Weights of a small GPT-style language model, trained from scratch on English Wikipedia.
Architecture: RMSNorm after each block, rotary positions, normalized queries and keys.
Each number is 500 + 25 x the weight over the matrix's rms, rounded and kept within 0 to 999. Layers, rows and columns count from 0. Numbers have three digits each.

# o: layer 5 attention output (transposed), 192x192, rms 0.114, rows 92-127, columns 0-191
# v: layer 5 attention value, 192x192, rms 0.132, rows 93-127, columns 0-191
# q: layer 5 attention query, 192x192, rms 0.141, rows 128, columns 0-191
o92:498524475497535478506511486491522533464514489492504515498472511531522488507533505486490513496522502470486554530462515494494492500473496516480508520439522525537500502514486480475496494479492454477508495524554474517500509509596529524534535497481518508480491520463485503539490471493551522465475548530480488514510544501508506515537543492498491538506495471494516497452550525484521460492491545507492507479511536467505531496490480488530477512506553512532516494502507504491510471513513499514495485517506474490480539498474478498491539478498492532490491503503497478475516546505473515483
v93:500459512533491532494481544525479477497477486519511501523511515478491460462535510518516485500530502494525500465527515535521478491498492495505524471490498516540525490474483492497505516541505486497535522487491509534469515492497481494487516505527530521504468522464489475482490520498490480502481489503498506445507511511488501512472526490473513471464489508496532542488477513519498490481512513510465487489520502509509475499481514506515504493504507497513504521432502505506523516461492488504494535489491535520526489481495474498496537507516521520498492454472493520488542471517527492507
o93:517495470469524513493520484502507502463545514471490471485500539480505487533486460475461478544504532442510537483514478491489498500509497547506512498475495492476536545464495524484521505469517456476451455515483489440483494490494516515536460470500506534501508498533515464520501472532493467482519514497512479530516501503505494514503486499499525542510485462508490505502498502477493500503460499488484485500490513544481507497528500494529491486502472518489489518510512525518459448497515498472514497490488523483509461487517523525486471497481493491487494469523472472514485535538507527473
v94:504520503499513523545490460512542483510478511495493498503522486530493499488524498494473496520518486499518525475516517471510499475520457491517505476516496499537467486503513474492534520519496497496537533529486536469501503514495507537506486496481491514496458492527513486539487461502507485491462507491509504513525511498472502498518505492479462508506526490491502555468499533457519495516508498500511493506515483504472501486503483503500481548504485498542479511465506503500491524495479476481475521523479497532503488528477482537498505484514525456462474538478499468511516524509501473537
o94:491464465495499487524478522485475495492507503504502489514469462518520499524497485495502505513489486516490469500514500477513527492492496519459493524528527476505531484502507516491482502500529528531494483488458488516504477505525516495472502485519531483498516484496478500457483513507503514539500503524525485469492458498506505490486540506513520515504475527508484484500490481495509503460505526515530492502477510532492492521514516473510519493479556480511515481547544498478530531544524487537533493488545490488472495487527509485502488512492448506491517486585468514481477493507517527485
v95:514513504515512518534527493539506470480499518497525498499489484486497470503547462497512469540506475500535492503501486477533509499464476535511500500489498508498450505511497466489472517527529460465492499499468507482478518499469456514447488486510477506497481517501523530500478499490502496462480520458480483477496524503483529498541478514496474470496510516501530501515519527487507497492503522478521475479506507516529512491492479505526498515497506522530513466486479486494510483491483498515551532457494441522495489493509476509487521490510505483484488524465525473503504531462482514432
o95:485510472478506487505459475453480495499495496504453467526524494529532481481473527491531516477495496515522493507513511536483505484488536478491490523502515493475539517498504507478480513490502532499489482486527501469520518507460480496534510514487500499497490490484478463464505477531472483494484470516481499496510489511495485520485525511479494562491469515500458492436506519494490539497506489474488501491475513501442498498486514493505534532498516512475513528509553512519500508460492530534461511523497524512502493492486475505470484526503508520521531503543443498528536479523495509534
v96:514530499527475514467503468492503478530509478507460490494486510485467471515486522503508451507533497492497524489498506516510480522490544515500487518490460518475502510510512478491503520511493458514512507481501465494514501505497523468507506526495488492466492488491473506523485504521534508501507469476489529551483562490487516517544498457480504517497517504490461469510512516524518473520510492498479499494464468479492547504516517490486502526510503489510508505557514513483545469492509484548492475482467521483499514521521522497457515530513511540484479474503482543513509497497505510477
o96:514478506467506501489506521487520499500498522474516507478486496491511554497509503444488520495476513543514486503488478475510515491514489482514542468476532506485504530480486559493507468518492518507498476545542503487550488490494490553508521473486485494481514491494507556486546505482468502530473535516508484500498495487479492505498516510514498519504492540500532520496502476470505538538525488489506477494519518499504480501488492535517483524467494495497532498513487466534476495499483508451496516513502479506492472470507483498499484476477528485538492498506544477475501491523506493513
v97:550518480479497476503516490505475547469540496483527535508491495531494504473486489489477492475497552507531462513499495478499519471486512473529526518492489505506503511510502514487470487496523488505503499529520485494509470495500465491498487501485517517535526508466506489510490497481532519497506485551482517497482504487509453485495506478521519513476465483510450460513536505464510503496493488513567477528518535455492483462534471550456517508487492514498520488494532497478503482490505493487535456502502530536517517482503556497490500505500510489500515488509479486516517507519475513481
o97:458525527505531499482472500478520510533506470528479487494483467485505493508521505556493489483510483436491503524465504520541473495523509517490494483531492551515458501491488490546551474466506537470507513482507486512577466506468503491488498499507503525461531493523497515499444479501489491485508537495543473506508509536539476511500491494504475514505465508468537506520434493496476479499509499470475510469506479512527485513450502494521520533527465528471522504520458541488503556486474539509438493500477515511500487532495517536499463503529489470514513521496531541505503487481483501496
v98:469521482467483472500508515493513501473484524487542521513493513516485494507502477524505505557516514495525522508552475527511505518507468484510498506511519514509521501485501496498494499548497474501466531517505502489490508485482502497505502516528499483526487504479503469527514517454515445523547492497501504500461473478489470484478519542512538542513506504487525505501480501498475506507527485484495483476522492507505519517519515460507459510488510529490525491483518507504484534495483523464537513470478488525500474497488487510505506509472510510523540504508533457491520491503495510475
o98:481476483483520521506472494518443496477507495493447514500504475456506462502483513499492485486505509477464502442485509488450459445475485507487530507476498476497477480518493475482526498446517479511539461494510505503528486490486525515501499518519482522496518472501480487473481489542476525500516520485496525499491484524506523519518451490530478482480500513459468489511484517486509481504522515494478512540474502520486488517535492496477525485488507475474506534482486482495508504503511499491465544521496487475456505474502514513497488498476527514469488507481516561519502526510502510495
v99:512499510522531476480533485549502519509513481531513513516489484543481498476496526527481495498527542507519509480488545533461503464488454523527497486515503507495507475498509513520507513480464500482487509535490501507507507521498541535512517481518489488465496553497505504507509477506505498486491491512498479520492532506496497477499509467480514497487523491555502525483498501500498473495464500514481521540510496518540493515491468487509489509478524501508477485491476539510490477474516481454470514522467494505563514516501520513492510515504479524499471486503502458510527486496524502491
o99:492468501511474489500494497490509474487506491460520520473504505463496500492462485463517498498464469527471538515505491468511508507493523493461510490559511541487501494483472507490458510562541509500541495530517498488482490468474462476490487493496546517533502458498492503468480499479509510520492473485474480499462484453499530471464449487449506517476484489495513509493500514459519513495500472497538514476460478476502530528526533508492534495516491540484515546482476476492492534516501539509497496508484480491507486531499488507492522495461502481540505524485501511512492504498507462495
v100:463475484547503517517475481481505516468504516519476525503530519484496542537486510483488533468444495496506524491473502492466529478462490472495495498491463466505502480476493513498465498494470494513500520458547468545550542510510480489523498501504496469483476453514467476512500494495492498490512511480485515460524482497496491481503493529526528531508509518450518543510460506523507475507507504514530484507520479517507521487496502494480459512482532498493483487514520510524474496489511495502496484496511480504493502545494508503519505449522494547500522492531481527512475490518486517474
o100:520528538483457472517485500528510508503522488486473551501465520513536481469511515470504481550533534526506501545518479543488485458526502521478548485491505477519451484531516508488493524469526520523484479458486476486496480495425493500484514511480514472507494511503526538486454521482477468456489486501478451501483510474517479500500502511503464496515504485525483491515567460502503514490503508469509480478500465494487482510540489498496487483538503492498500498481508467533523479525470444492514482480503475514474506467525513514483536491512488483493527505525518496494500489466490502469
v101:502467575491506473523510490509513480519497490501501517514488498549487499514511461512506498518488468458518491456517483510487504522493485526525484542498513489502490510544502485533537490474529504515482528465496529502520512513482484515497503520509509503491515518477508497514499515533518475485488487485509484520498533490464526442522550487515524496475515513485519488486491512470551472456466488463492524477489462486509507504519510493531551559504515518497532491507503500485503478525500508486533548510516492483484483524505543484499512508479511507534518461548534503488481518512473525518
o101:484486491456492479500443510520535498498487507511490505508514488489518509493468538496490472489488482528486529502462507498535513472510511465479482471531495509528478498496525493462484499521506489476516468484478509509514528513504493509506484479477480513500472481518527492517502469476479524490509532521485521487508496465517488484471486562472486497528485514503517508495507542544481523495531504487513516534519547500510493468511501495492458492487505511506475492504496493476498492514484475489494470507510503491494533498487481556480467476484465499479520515455477532495515504467493464513
v102:450508523496468462504488487474524505464493507512459512476510545532476482505481520515528531465524484502520482489492470473536510506512511513480518472531498484507508564482506457493467493525496482473487478475517524531524491477513514531475522496510482476502521494503503513483506516478547475494529515488511518510504483467497505503548496440482477528465528549513511474506466505534502470498516474505519507484468512514513501514475485484511483537502514485468503486553518446518506517505495499467515498448498512514462508503465475481514536527517538536507504483521520468498534470513483564453
o102:516545501479503525483534529503459534528456502543511493453485480481514542493506476509487479550486531501494452498525475489492477495472508519521561511491517525515504489506512497506504486522459547504492498459489472463534516502475499462538505509494503513510463453477499546498492495515452498471511530487486479519467499500537503497478533570476483487528503500495477518551505499503507502517479489489470522533487505466466509459525502509478508468507510495509498514505512521506478470534534471484482475527512483454482528516514537491475523471477479509518523567490462507469500488500524499521
v103:438512489482534504481488493492458506510472517513480518486520502534503492553477516508496495506496514530481498502493509505509521495534503508466503488476472462462482473501530502488469523486497520493511505514528505483507499501493502482494483532513510522487495468542529487496492480472488509557535492500483510499505445499515498503535524518515479513516507534503518486478481483494464491518516486515525481460479513508504491519509489485476473496490469475501449492513528490524501517501490518495540453471527491499435490467486486511536526485503497508505532499550513473508487527496526488485
o103:512458502515518487488498448470532507470475558512513489515511487480510500456588511464538489565503482474518509519547494505462485507429490537511477539495551480546546478492537423523496526473497518539494466451485514472437452485471534510491499487510480494493460484501570524482457546498467494480455513467518515490454490480509502488475504505469467526520518480481495513587514456486528518482459517539514479502556469492484512484485519488468491499504509469480489489484514476548522487519491487553466522480508453512525497489500496494475528534535487478502519512463510516536515462500490543564
v104:535495484505473502519494479496492482489518493499473512507446483460495479527529478486518514489497452477518475516494506513486485483458526501512514520480528512516518512521480476472534499495459467485488498472501502492498488512457472472515482497480536469505572470490507491465492516496528470481483475503492502502520504499497498554479499494490467495495514470545480495505535510498519502513546500527501511505504509520482529517526490537506505513525505515542506501547518451508514513538485479533498509543496490475505498522515517483477474482491496490507486496482511530510523519474461503507
o104:498489511478477493495500485471479517483485514509516528485497486494534502495508509458507484472484537484488492522505539521517509501493491481532508500496467488468502505531484515532518490481542513533489521515482469526526509523563488476509496536519468485502466518508520482511509445493503489506480508510459487490453503507509485492522508500492488493517481507528529490453476493538520488478485505481486476477467468532474490486477528522453524513479507471479519487500537498506522526477518495450517478498523509470481520528507477532505477483518507519502502515473502471524474488535490475505
v105:496522502543543488458498474500483466522456494553478503499494483531476502455481506501491428501486459508506466474492488497465490487492498487496525480497508505505463494510493507518488529501483523525531525498486544505510511478526505438502477506506498523506476499493486498458477467517526504542516484515507442472529490469497510496484530509480512523513530514514519517518487525497540481472469483485528516490485507531525465484481501478487495553539490504505487530440471499493541494503470472525494506491503517486469520544487530511515512488515497504532482513511506539515531470492503554526
o105:501493505472484513502513505517493507498485510446523478489495479488503513506553514521479529494496504485494503509517543512527488523522530487488503509509516528506518502485498475492500512529539490492458471478501496486464475503520504527467515484496502507486480468514493528517530531516512505471494513502468514501474500492527542454530516505537521534516490471521478501463490507497488539470492521482515473473492518491443555507497524477518483495503498493527536472521521490553464505539528477467509493484498522518535486501557489486494483505527471490482513480501495473510501525517486438453
v106:456479511458480521500510531496516480504491507505525540504502528512489487495519521514521492532509510501511495499520519461508498473485494508525516492499498487507470514500518502512459527517521486565470511499490466512511484477465501476514465511536528478448491504505491474515545501480505506516504521497509537481449482492485485494516508467466516499495506468509485523556527478519514449500473483539532488453537482507507545535519465492498510481453529501493523499483471502523513488527501482438531522453519437516497479529469506469529523504484506523560464524526503479508476497503523511471
o106:480513528505557469510453485470514518464495520535480478513469495487519518476449480485495505499481552513512522480466462554480485479521513527472493491489532509505523475520461504524517499485486536499518483504531515493500522498500508522475507484510525496540493474515516510557474545476499460517502469459461473492497487492516457501434500507514500487522520518474520479456514542486526497503503492508478479531468502485508435464491548509481530481530493480467518504473503494504494452500485504514481467498497501520526527484508461516474490520526492505489522475501498526466515526497502508509
v107:524439516481475507498517489534467480497491504501477491533487494499482505496498501495504483530446466508470511495481454464488503528506511459539497534489505497507499477498515520462525513498490479515493499503457525500469476520501485477504470481529484501501495471500493524522495530494511481488452546479482552515500490487510477493487493518496493481487469494531485483486521532526471514497520504495507479518468511521489492470482511506505539502488471502523481488511472468490504492502522512511497518504526505487517522482497518483503477483493559486511494527500476478485520510502535510459
o107:501513510503499469479488508482520505507494486502534464490495497465535545519506532508514518512558487518548495495514522540483492496515494518506500509466488535497525493462483459529461456554534501510530536510494492482557533504512486512464499510474487488492512518516499475522460471522515528489525463498535505506506490520506522507514509514492507488504442505549488517491516495517509495514494506495471507481548499518512528513518528503510527453523522457474502496474557507501521505515504506489491514468513504497503468476466474520491503505515470558516467472504516498492497473536540465527
v108:478533477519468503471528514543534494483518492446504468510507472529489483485460494506477508527480497507522479532507544484484499468502474482499475476484486478539535510479442482509487497518473515504532502493518501523487518543484462469510508489527513500479513490483534507498504487505471472488530538520487497505473519537528484503469501481477463506495517544485532500514489484509496511531477531507448503519541517481505473501509477521511507491462503489498501517487512497483465529491457511484510486527500467503498456498514506499520490508466554495503496504448493532512519474505514490492
o108:534438492506507516539500462488512567504491499553509538492490487475510502493519522476536539494479498521463528481497470542468497525522480523486479511558481522460491527508500510477509486537501519527457492546516471481517470460507506535512469494488472519501487514516487511492538522490525471493508458482513492484509499472479502524506502496515501489514495458511461498477481506520499521503498503507524537477464508499521466522517534499485527514510504485450512495515464483498520494517504515526485519463479486485486564511475523501441533490522474489463525494564492483487479502513472503519
v109:535517522516476477513488452488518531501493453492498525505505519509516504487498510495470528490480508481492491470501508498470465505513476524545496502506488529518516460505491512472510468471521485465524465514489498508489497484459493487529527482532496494535521519471531485474501508513513534501512520493473502475490494500485510480435485464500492469511521512504453512499534538481498453522500508501511501522539513455529488532505505484519505509510495495530492506515503512493516517486526493453470523507479482489506497518504490494464501505495496498447523486494459467490467494510488481487
o109:490504505462544480522481477537457493541551525513485509485500530482484458498501474452526483496502480479521476492500454497519523549509523491467493477562514484481530524479498496541493512500529490519485512495482492521512491491512501480493526471492477488476521474501479502520478461511491496493484488495537516531485492493524491477534537533499524518492510528483544530516499467528505523511488489487453517499499501500481502500515514475514469491505459510498505467482497489465464484492488503544504471538518487492510543481479498476539507520502503505515459493507515514480529478526510465487
v110:478550523507503498489478498483528513562449481476463461485516456524499500477464530497531472530497494527509497535458494509513519502547515491474482493449489476483517516514514494480524503503488520472483468486522544530466491492517504504506494488501470531512476470431478524487504477501536499489494501511511504519482503504533530508492467489470508469457479526464508521528528488490504528527507483479492503476487527512477525511518482485494500554506460451496501519550485505497505510493523507527514488491485542491507500452494499508479502508504515501520447479464485530478499520516514503498
o110:462474481479465525482495463516486492479477545520513472501495540507511486537507515493520482497505541499532440492528536514510520519510512527513499529502489509517531533509516510495499525490480477491446496542491466483509503491488473526501522507527507504479546506521509483505525498530528530502518511490529490536506542498435502516493534506471512520530490496551494496497538533532488462511525507534505530516511484477499497490478539502540502477484514515519448522495490488538505508528495506503460496501481499505464520452525509477532483468494483497510491525482548467513485518515520493489
v111:536479486515475521465519543484512469505531483479498515495481479499499482491510559502522483542485511506476489503522552476483476505476497454506508479505492500507487519473508528521492506529515501476484520526488545506494519473502520482514487508515475456531475534458525505450478488434534492486471507482495503491499518502537493466519508518505534494484503469505507483483510512508479511485537486481499481498515505523500444483496496481525503503465491482506518494495506474507509503463500516491499527483471528540488481507510516539491556521477500517493492514482499539522506488480497539512
o111:474507478506530485463525498509485501486508511481533502510508483517447507536514501501513466447524497471479512496515495514525483496521465521482483537486504530484480505515502473493496511488506461526512456481490468478470506490463474495476500505530498510496515461505483503502538468494493481540455498502470486502504512515486501523513531527513462493507506504490497449522518489491482528520472469478523503492541497459499510519502518515487502489506514531477545489467500503497479482488521513518496479516527514497522451460466515510474469495503488494482517476515504496489535502525485500482
v112:513525456527502490505509497505498482533502498499513491497478485504474514488508524517497508505497538528468508527497511502474476487514509483526513478506521544510507472489501514515476497536513491495520545541481502506491494503478498457480509485477481514530499508512491508473480489488536487497490506486492518506491517514515490490482497461456489508478498496503514517512497545489473494562511529502512493521509530477475519509506493484496502488534491505520512529474525531506484515452526517492441473505478521504524476515495481487468499512504492514507492527493460507501497484529522522516
o112:526461511477482506473509517517478523495510502507517493480496475493499487496497489519529496511514491490480516482498480507513487511501524506469474510512496505471508490529506485494500530482497504476516444473529519503510514522500509499491501507513517486498542496498497458504529502498508507487516502497516495482499485502520503475543499502525509489557466501517497511485496476465552491492508488498513526487520476531487517497495541495526511520486483496477535503525482490498525472510505513481505531488495470512536485485478497484578526506485525486462480509476529487505540486526507513467
v113:476486489520547503449521511478503453518486512491459531499509489514523502485513506504521480479516493522552469492492506454502472477512519537488504478487484505525487533510496473512502516507497487510492527503484506515527494469523513521491492524486522481525471513498532493494448511476566486516522500495503464538490502525483504507510503492456510504484478491488509505455482486504527488479509482486470499512527514539490516517490509504519489507522500507503475493482467487474502477491512514533496532501503515511472470552495506491500496506499499542523480524530513508498508501500471510482
o113:504498481484495472519479505484470526496465503511518492541506496502501519521480493532476506492487473508481480502517460560489519490478512487518530514478513492472488443538504498488534493505496512469515465483506479481452492488505489457458487480516489507497497475494528554501523472476508525480456517487454506490471507482517499487518491491452515515528507536477498483499487522517490480500488532485498483492513466510472523490505513493507501532479513533495500521484520520510473523516499480485508515489475491484527543465489481505461477456515505445506486477514499478526502512500490515537
v114:472477523511476507508492505547478530485532487497502514495492476453501510509522508496497518489514497494524532478510467483483483499505480526478459502467502477465514504456484496494466487485514480509488463519525509500529541493504490507497509513556479498472551526479477540495495494527461478517512528460494526489495490516502547495539507492543516498531505482481502487518520481517471499501486517494497509496519510507518520531511487501483501526488466484459506450472504482503519505498509541490531487495514472502496518463483498510494537523522488516481490549485466483499452499527525488494
o114:469507499539487519515511494498505527526479546480515483505510567504570484515501502497484527484483517534505499514510513549500478505492495502493487475494508479556526492495471529528498464511503503480523527459496502509455451499453481460542506493456541506532510490475487479518523521498453489501520508510517469481474493502517483528497503467463493498491495555489508525478487486481509565522542469518466511477483564490505453469516503535488501468492505503480480550471470505480506524489465518519479461525482512522496488471480490455482460468458510519505518502565511554492506508477451493484
v115:476459502457508481451487498509475495475473495525480540497481505490510507489495474489473466486525460469513523476511477478493501504491496484510456500500507483502506471521523502502519543490488508496523471488497519503501491487469461513520493534494493481468523489536516524522496496488535535517510491516517484521532526476525506480503502532580510495523487496475487461514508525499537510468473500485530487499504501507522475514519520534509492499510469535509531473508508498526505482546499492517550508493503526493472492515490527489507490498524446515494510473569555490501496480482516489488
o115:486513451537505513501486507493523530507513496455503481524499500513481513494511519514506530499482498508489500537518518516514493502462511505478509509470538479533494505479526485478491496471478472499520524485502518462490493495530512468453485477511511499490472514515495508542484513562481516477511490493499557488477457497497511544498508528454480485480485487457548518504444481526458467532511560497498464519468481507484508523526511460474505533490537486459465530497464475489505510493495492509494491482515521531529532469504469535489528481496535496502519522531457479492466515474465495527
v116:522552523540522528504523478495472524512506496478536502502513498509485509489470477532507488517492530498465503508526497524504458477467475496518465489505500509505491500510450516501500493499526460528525506517476502497508535525500458494508496494511498544516524522486517468469483515516509508486474515527512478454512492477522481516473497501493527466485499491521463533487526530482532495526515491504514498505498522487499488464512479516503480510484510468521495509464499506494488525490491524514492485492491517511511512455499495522498497494482483463478507492482457482507538518509501519492
o116:493472466500493513507508557516495500518522496481473491530456479486509457515539505492500485494511487469472511516463537521500496530482519535475512526519508498519533528486508508528483479487491483491462483509495474497502459528507486487475535481482510512538490495470479476527491475488509503481543478524495511500544549544495477470484538508512487453484480516528539491497440496477465499503479475507519528494468525554487488497473475517523514520447469510480491499509546519482488487493502505474541505527483487493493524542476526482513461498463512507511480492547533473505517435494500472493
v117:478530540505496517508524502459507506533517481494517525511474491507518432474487475526507517532484501503514494510503507501511474478514479447478478521498481509510489521566479482491537476524528504495485540535497470492474541494491521486504493496516479487507458523471548481477470517503499499507502471475512506500526497512482501497460511531496497449452522509493458526515510510490507513475504501512534470488491524470492472473492515532483489508526524492562504531483489496455503532490497526471500513494454480507499499524508510519516504511457515486488506537493475485496506506503478497465
o117:505508470460512507496489483473489518535521529532536500539531465494461535512514527459469463493474486509515525520494523478503503514504493506535540502536520480498556487464537502523507515451491481517518472520495533500548482490491496487498505519536505508500531513503465468523543480462532488480492523501504525530547500517506503503504485483526504516520454503502502443452526439539460503506483459495505520517519535562501529530531465501552534464457505509472514465520520467520469483516528481488539510521503495501519526482480552510471470520518483502500500497545500518515511496506514521505
v118:506534550542494490537523491527486516506502515489520477492467456488516507478516445488543468523450495509474478509475526472545549521488514451506516467516523484523538537483493499457520505520516524525518509533483506511500484534499467499469513495465486539474472505511515456525524490509510499472482496487499497548500519497499495519500451491492495501494459501485500549519487512465518507502489482528499490488468503509482502505483500505473471510496490501491514516505478497464468502532494508465505482485480482484480486523502502506482440499496505477493495510518508519474499523520493476522
o118:515487492462518486451479533500464535480530509480514503529509496509507460493468518496464537472545534520489522493548513484487511532470511539502467502525514524485496494516509483485506455475476524471516521451517477511497488507502512496507500489540505461480536499490508560494500478529498520519536486523498496451507485489494493531515513503503530532498490499548463454451542481506449502506543526474529529528493486509521497511515509518502522501503514530515499485512489472532521502495536525483510494490519516519467540514499535497455541511484477525499482504440517483502462487468505499492
v119:483518545507520519540471468501503484483483489520512543498506495479468521487493528501504524470515522470545513486495502502517493497498506487464541516516488496460489484507491473498501463541494500494467506516530466522509493509506545467518493514550518518473493501509492508513505522511481503468508475471469478487501483489454488523530519435499484524459495549509519520503509497524488516492511528490497515514494500517520514508458527556496476489509542524503485495502518528486517533504524485481514457527497515492529485482514454458528497517518493484497512493493460526490520532497496503497
o119:517503495490492537470485506491519516524523519482508468502532496504516478465493482492498495548524519504492492494521497498516492528527502486541518478502475507532501507506494555514498538511501502532503510488498478517507510506508501494522521503491490467464529535529482451502486500533503485498484529507530537483492483544553526477463500503464505510520549501515485495540473493503533503466482488506478486479524493488494531469518462489495493479514454504522502528486521471513471494528488489464536506477497465496470493502533529501489507496508506457504549502509479495515510527533457525493
v120:476511499482507519486521491504493488479493529485517482516498501518516501465502511486499451515477454509476531498526519502486495490481490502494484480497512495523457493531519521533518486479498525502474494457482475501479504491482486501528512479517504534496522483525523548491479485510501477500527495516465507471513481509503458468492524511529500525495466501483488508498508479531497528509477478500498524477522491508504512451478515500455484497527502521486507480460483485521519500536486490486511491487546528531498504502499507455465493445515492468494493490488510525524463491476476542535
o120:547530508527510513520496470481496505534466511514504541480482442475491498506519483488549519470498569471497469507489498517491511513519525529518489478512484502539515487483454479506457530512537481477504511516513490477501534505538509552492543510522487512519496513483473463515483530484522526506481489502524516508533512504511504507513524504466487482449512484525536508491479498471496459503524529521523495474472506527496500490522466509536508538509471513506462506552558485524515459482467499500527446499495468496492501508493479515518478503538538530496487492548517534475509515496502483489
v121:523469503506445481495488528513503506509494495506524498513516515515480465498533480517468478520505540518534507477493530488506506497485500482521520477500495526487524506477480488484479519537509495478502481510499472515520497487467518525457519462524491491506486529542513480544529502500546504532498467454523513517474510495488525488538522489491473484510508471494483500499505520516504448474516501506501504477485483485499514509506509519490506440513509497555520483513517475501493504510526479465486514493483488528532523494494481498516474505511508526514497519503504460517521483485504495463
o121:470511497504515529517497497452508479484533511502483523487491489502494469504474482486514463510486492500510515492494496471507514470477507550475507531482474524507492456490500505531504493495509535482509511510520506516522494495509481537538507497468518526501513480480485498484489464513466496485514500501492489485526487510557499519494517522490566537500497554487491516475501469502509459493495458499470470493524515506543480492482497506489491498511481506476483501493470521504508520521517501495523529495505486525483481473510505470472552513488532513525464480493499479484480517513500464499
v122:478491558496504514491523485489464518497496487525482509504487524489520479502507463493492531492512514515511518541465503502497511527488523450511528500516504525491515520490500500474519510479548466521498483487491441506486483482506557487478472521491509501449503474489469478506488488507491526490494523492478536520481473506527495489522490461531496512514482521490478493493525479497534482489526488512542497484484509481484512533473523511502490524492505521456518511482500492479495478489492493493519489489497486484504514486495502467535506464515514496482480488472503486499502515500534529502
o122:493527483511520494505510508527531511525520532481513496525481515507472529469483472518485489511503538480506500483535514527477484456499491510522475512508489474472497492516509525518494473523479521489502483489523543505502505483521488480473509486506487460477480475509517538500507492526472469495499480516484480484523470507475519561472509521445513487505525470511501503508464522493495542485501520493454496499511491533492492467500490500485524486507487461565444466486498505512493531523508492487478533498504494480491490534499526481488536507548494492532501515558518525468519476492554513505
v123:471499464573515498505473475506525495536475519513506490472467488481455473490499524516511461560507480493516508522524499523481500511484494480484486488489471494546530486502493481526483521521494510487495531512526461503498500527503505492472472497488492487518477486502466508483482530505525484510482479507532502530471525516489524532506503508490504492493524477473508549506518507493482470505516484488464536484540522487489475451467512505494533502520531479490482524462475521472481489478487513494458477504503481504479503502515518495480531542470504510482489493471505538477510501521525495498
o123:539497507451452530512500512508501477492528519473520475514544524477537505546494517475480514476510527513508499500466497522472494514506494525478473535461511524470480521488495499488501515510520485524464478508541518531499483458509474530532507485522523509508558519503513488527536510484464539500531480480498486485525512481479515496487522461531516491494510491489498451506507454492454480522483508527512519509498486486507516514539498486508515493486507537524538463497548499501511510508512517533529530531476488509520514490537447526493515503513528504496480562501470507487514487480489506476
v124:438521488467482511486481502441487501534494519496508523512500492493526489501519474477535504498500513516489483515493476502534519503474546491500481525518500495475523476474500513508502476465498523548480493472492495493495490515482517467499499538469457490477516476493502466481501499460484519517520501499547504492520495505491478517476461493535493476531542482474470454533484484488507514556525489523523469503525486516452533517494541461492514511516528504473468528502515526517552507538504478498543488472494510513469523513495469487521466493504480510492482542492533507480481517500508476472
o124:538494520538497558521513514525463465451526488537462469498518501527490496500504535529458528525522535497495510536532513539494496524508476526510498466499504429504494529513462501493479517485492490514547483494492504517493512505478496486478553479490511470485476489475495492549520519547498488484455484488492483513525449512487501531510510502503501504484521509521507487499528494517494515490503516479477519519464479522540483505480463470512456472478467495497532483503500456488491530490503468539496511476514443494529480515477517534519521499525543481510496479514507494474515476507507519493
v125:514484490526523465485501523485473512508475482509500500527481483458486505516516481496502477519545466503522472478490496486513510483487524477537497523509481512449496506494560484478497510496520510514513488477501509484530454516503498504477535526506502477506511491448467498497478510497535500495481493522510502490481502498486521498514489538527490518503513513466479456501501548486495477523541491529524516467500526477507534502550510494487491514484499532509482511532527515500511489496521480531528499495501512449509485498461518506480481500559507513506499509504525530521467514487515532489
o125:481516512528488516479505465482517506477488506490501504471498431506514472531468513508509472487506495502512478539505480512490447507540510485526470480453535483517472508498459515515551536490480466461510499530509536527495487548498496524489490499478478489501488490566517531508498463562479465514466518488496503525495486485526486502507519482476515504529516500535506541487511461525472520458504513478501485522519499524507488509463556488492498493505474483522546550488519499490488512467511506461420505498512484513465522517528499503537509504497478513517500507494471506503483464497521476543
v126:475544510475500539531507547493544497526510515486501473486520504511461510494486489531477516504471475482530505511520427489497513452537540463500491535479453447508525517483477508501451448499499504535509474507497508542506540454481515473499512490470492478518517475527530495478485528511518518495488505483518500482483494502501485524481477563510500503539520521507504512556495522515495498533512513509516510496507534515529484457525502459483491507502525459514512492517453493468488484497488525454509529494482477493515455478499518493491527518487528517503491532525524530504551499480500531499
o126:487483480483494500490499490529495483520470519503522502525489520478496501499505512503497493513539531530510490505463484496502482524511512524518479522487477496498438507489545529499509546547540452534472510452515536450545462547507497544485462520534514537527483567429482511516526478462477481488517519524527501505509501491509530493490523465510561476508483478498478477514507507531515500467473496493462521528501494491479490529467485517505528470451488497495509498489506485493495503517506528512498474479476504521524487499464510512483491506519542550498496479472443485526488471510468473513
v127:547483493527498512521497457546503511477495485494497492542491465501529464483488497483505522530510478491504532552521505505492531453480515489510514491533479497534504502510465531561479474514487515483495542529502534479455527497511460488533522503501473493517469482444507521501480493503486510502485536515505485503450480496491484478494502489443541546493485524499529505471482508501500509470493518503507487520511522479529502468462459495489467499497519490515464503471460468475494474479470496509499480516552491523510480535495497464493489512522481478524489521491471513525472495493472523547
o127:475498501489511516528525485496477493495520501498512493498492508502512538482485488530500467463470519514500496472456534517466453551545514488517503467519490505457476519494518521460477527509477493523460499510467485467450460483505571514485518502494518495503498533539504542496481512524558482494479492521490505491513472463530519494525514504502493526503511504497505506514493523462477452467527490478493511452497476471475487499523482512504495501504504481495511494515537514518532511510520531480503477489473503470504544472467503557459525497492525491445478490517495538499508484504504482533
q128:508485466517486483476499474488488496497519504512550482496534496466513489482511504432500507551516492499522531492471498511476490493523511469508498488440507515506497486482500529483523506477540477497501515524487507485482498537459505512497514530503496489497502521476499461514515499497432503502487511491512493523508484504506504528472487514511483531485471485488501514494502505519493491516512474516477507472509497476508524500489531467523499492510471484498504518483504491494499512494474481532483503508490502507500493470479488508473478524496550482484492489499527504495485488527506509483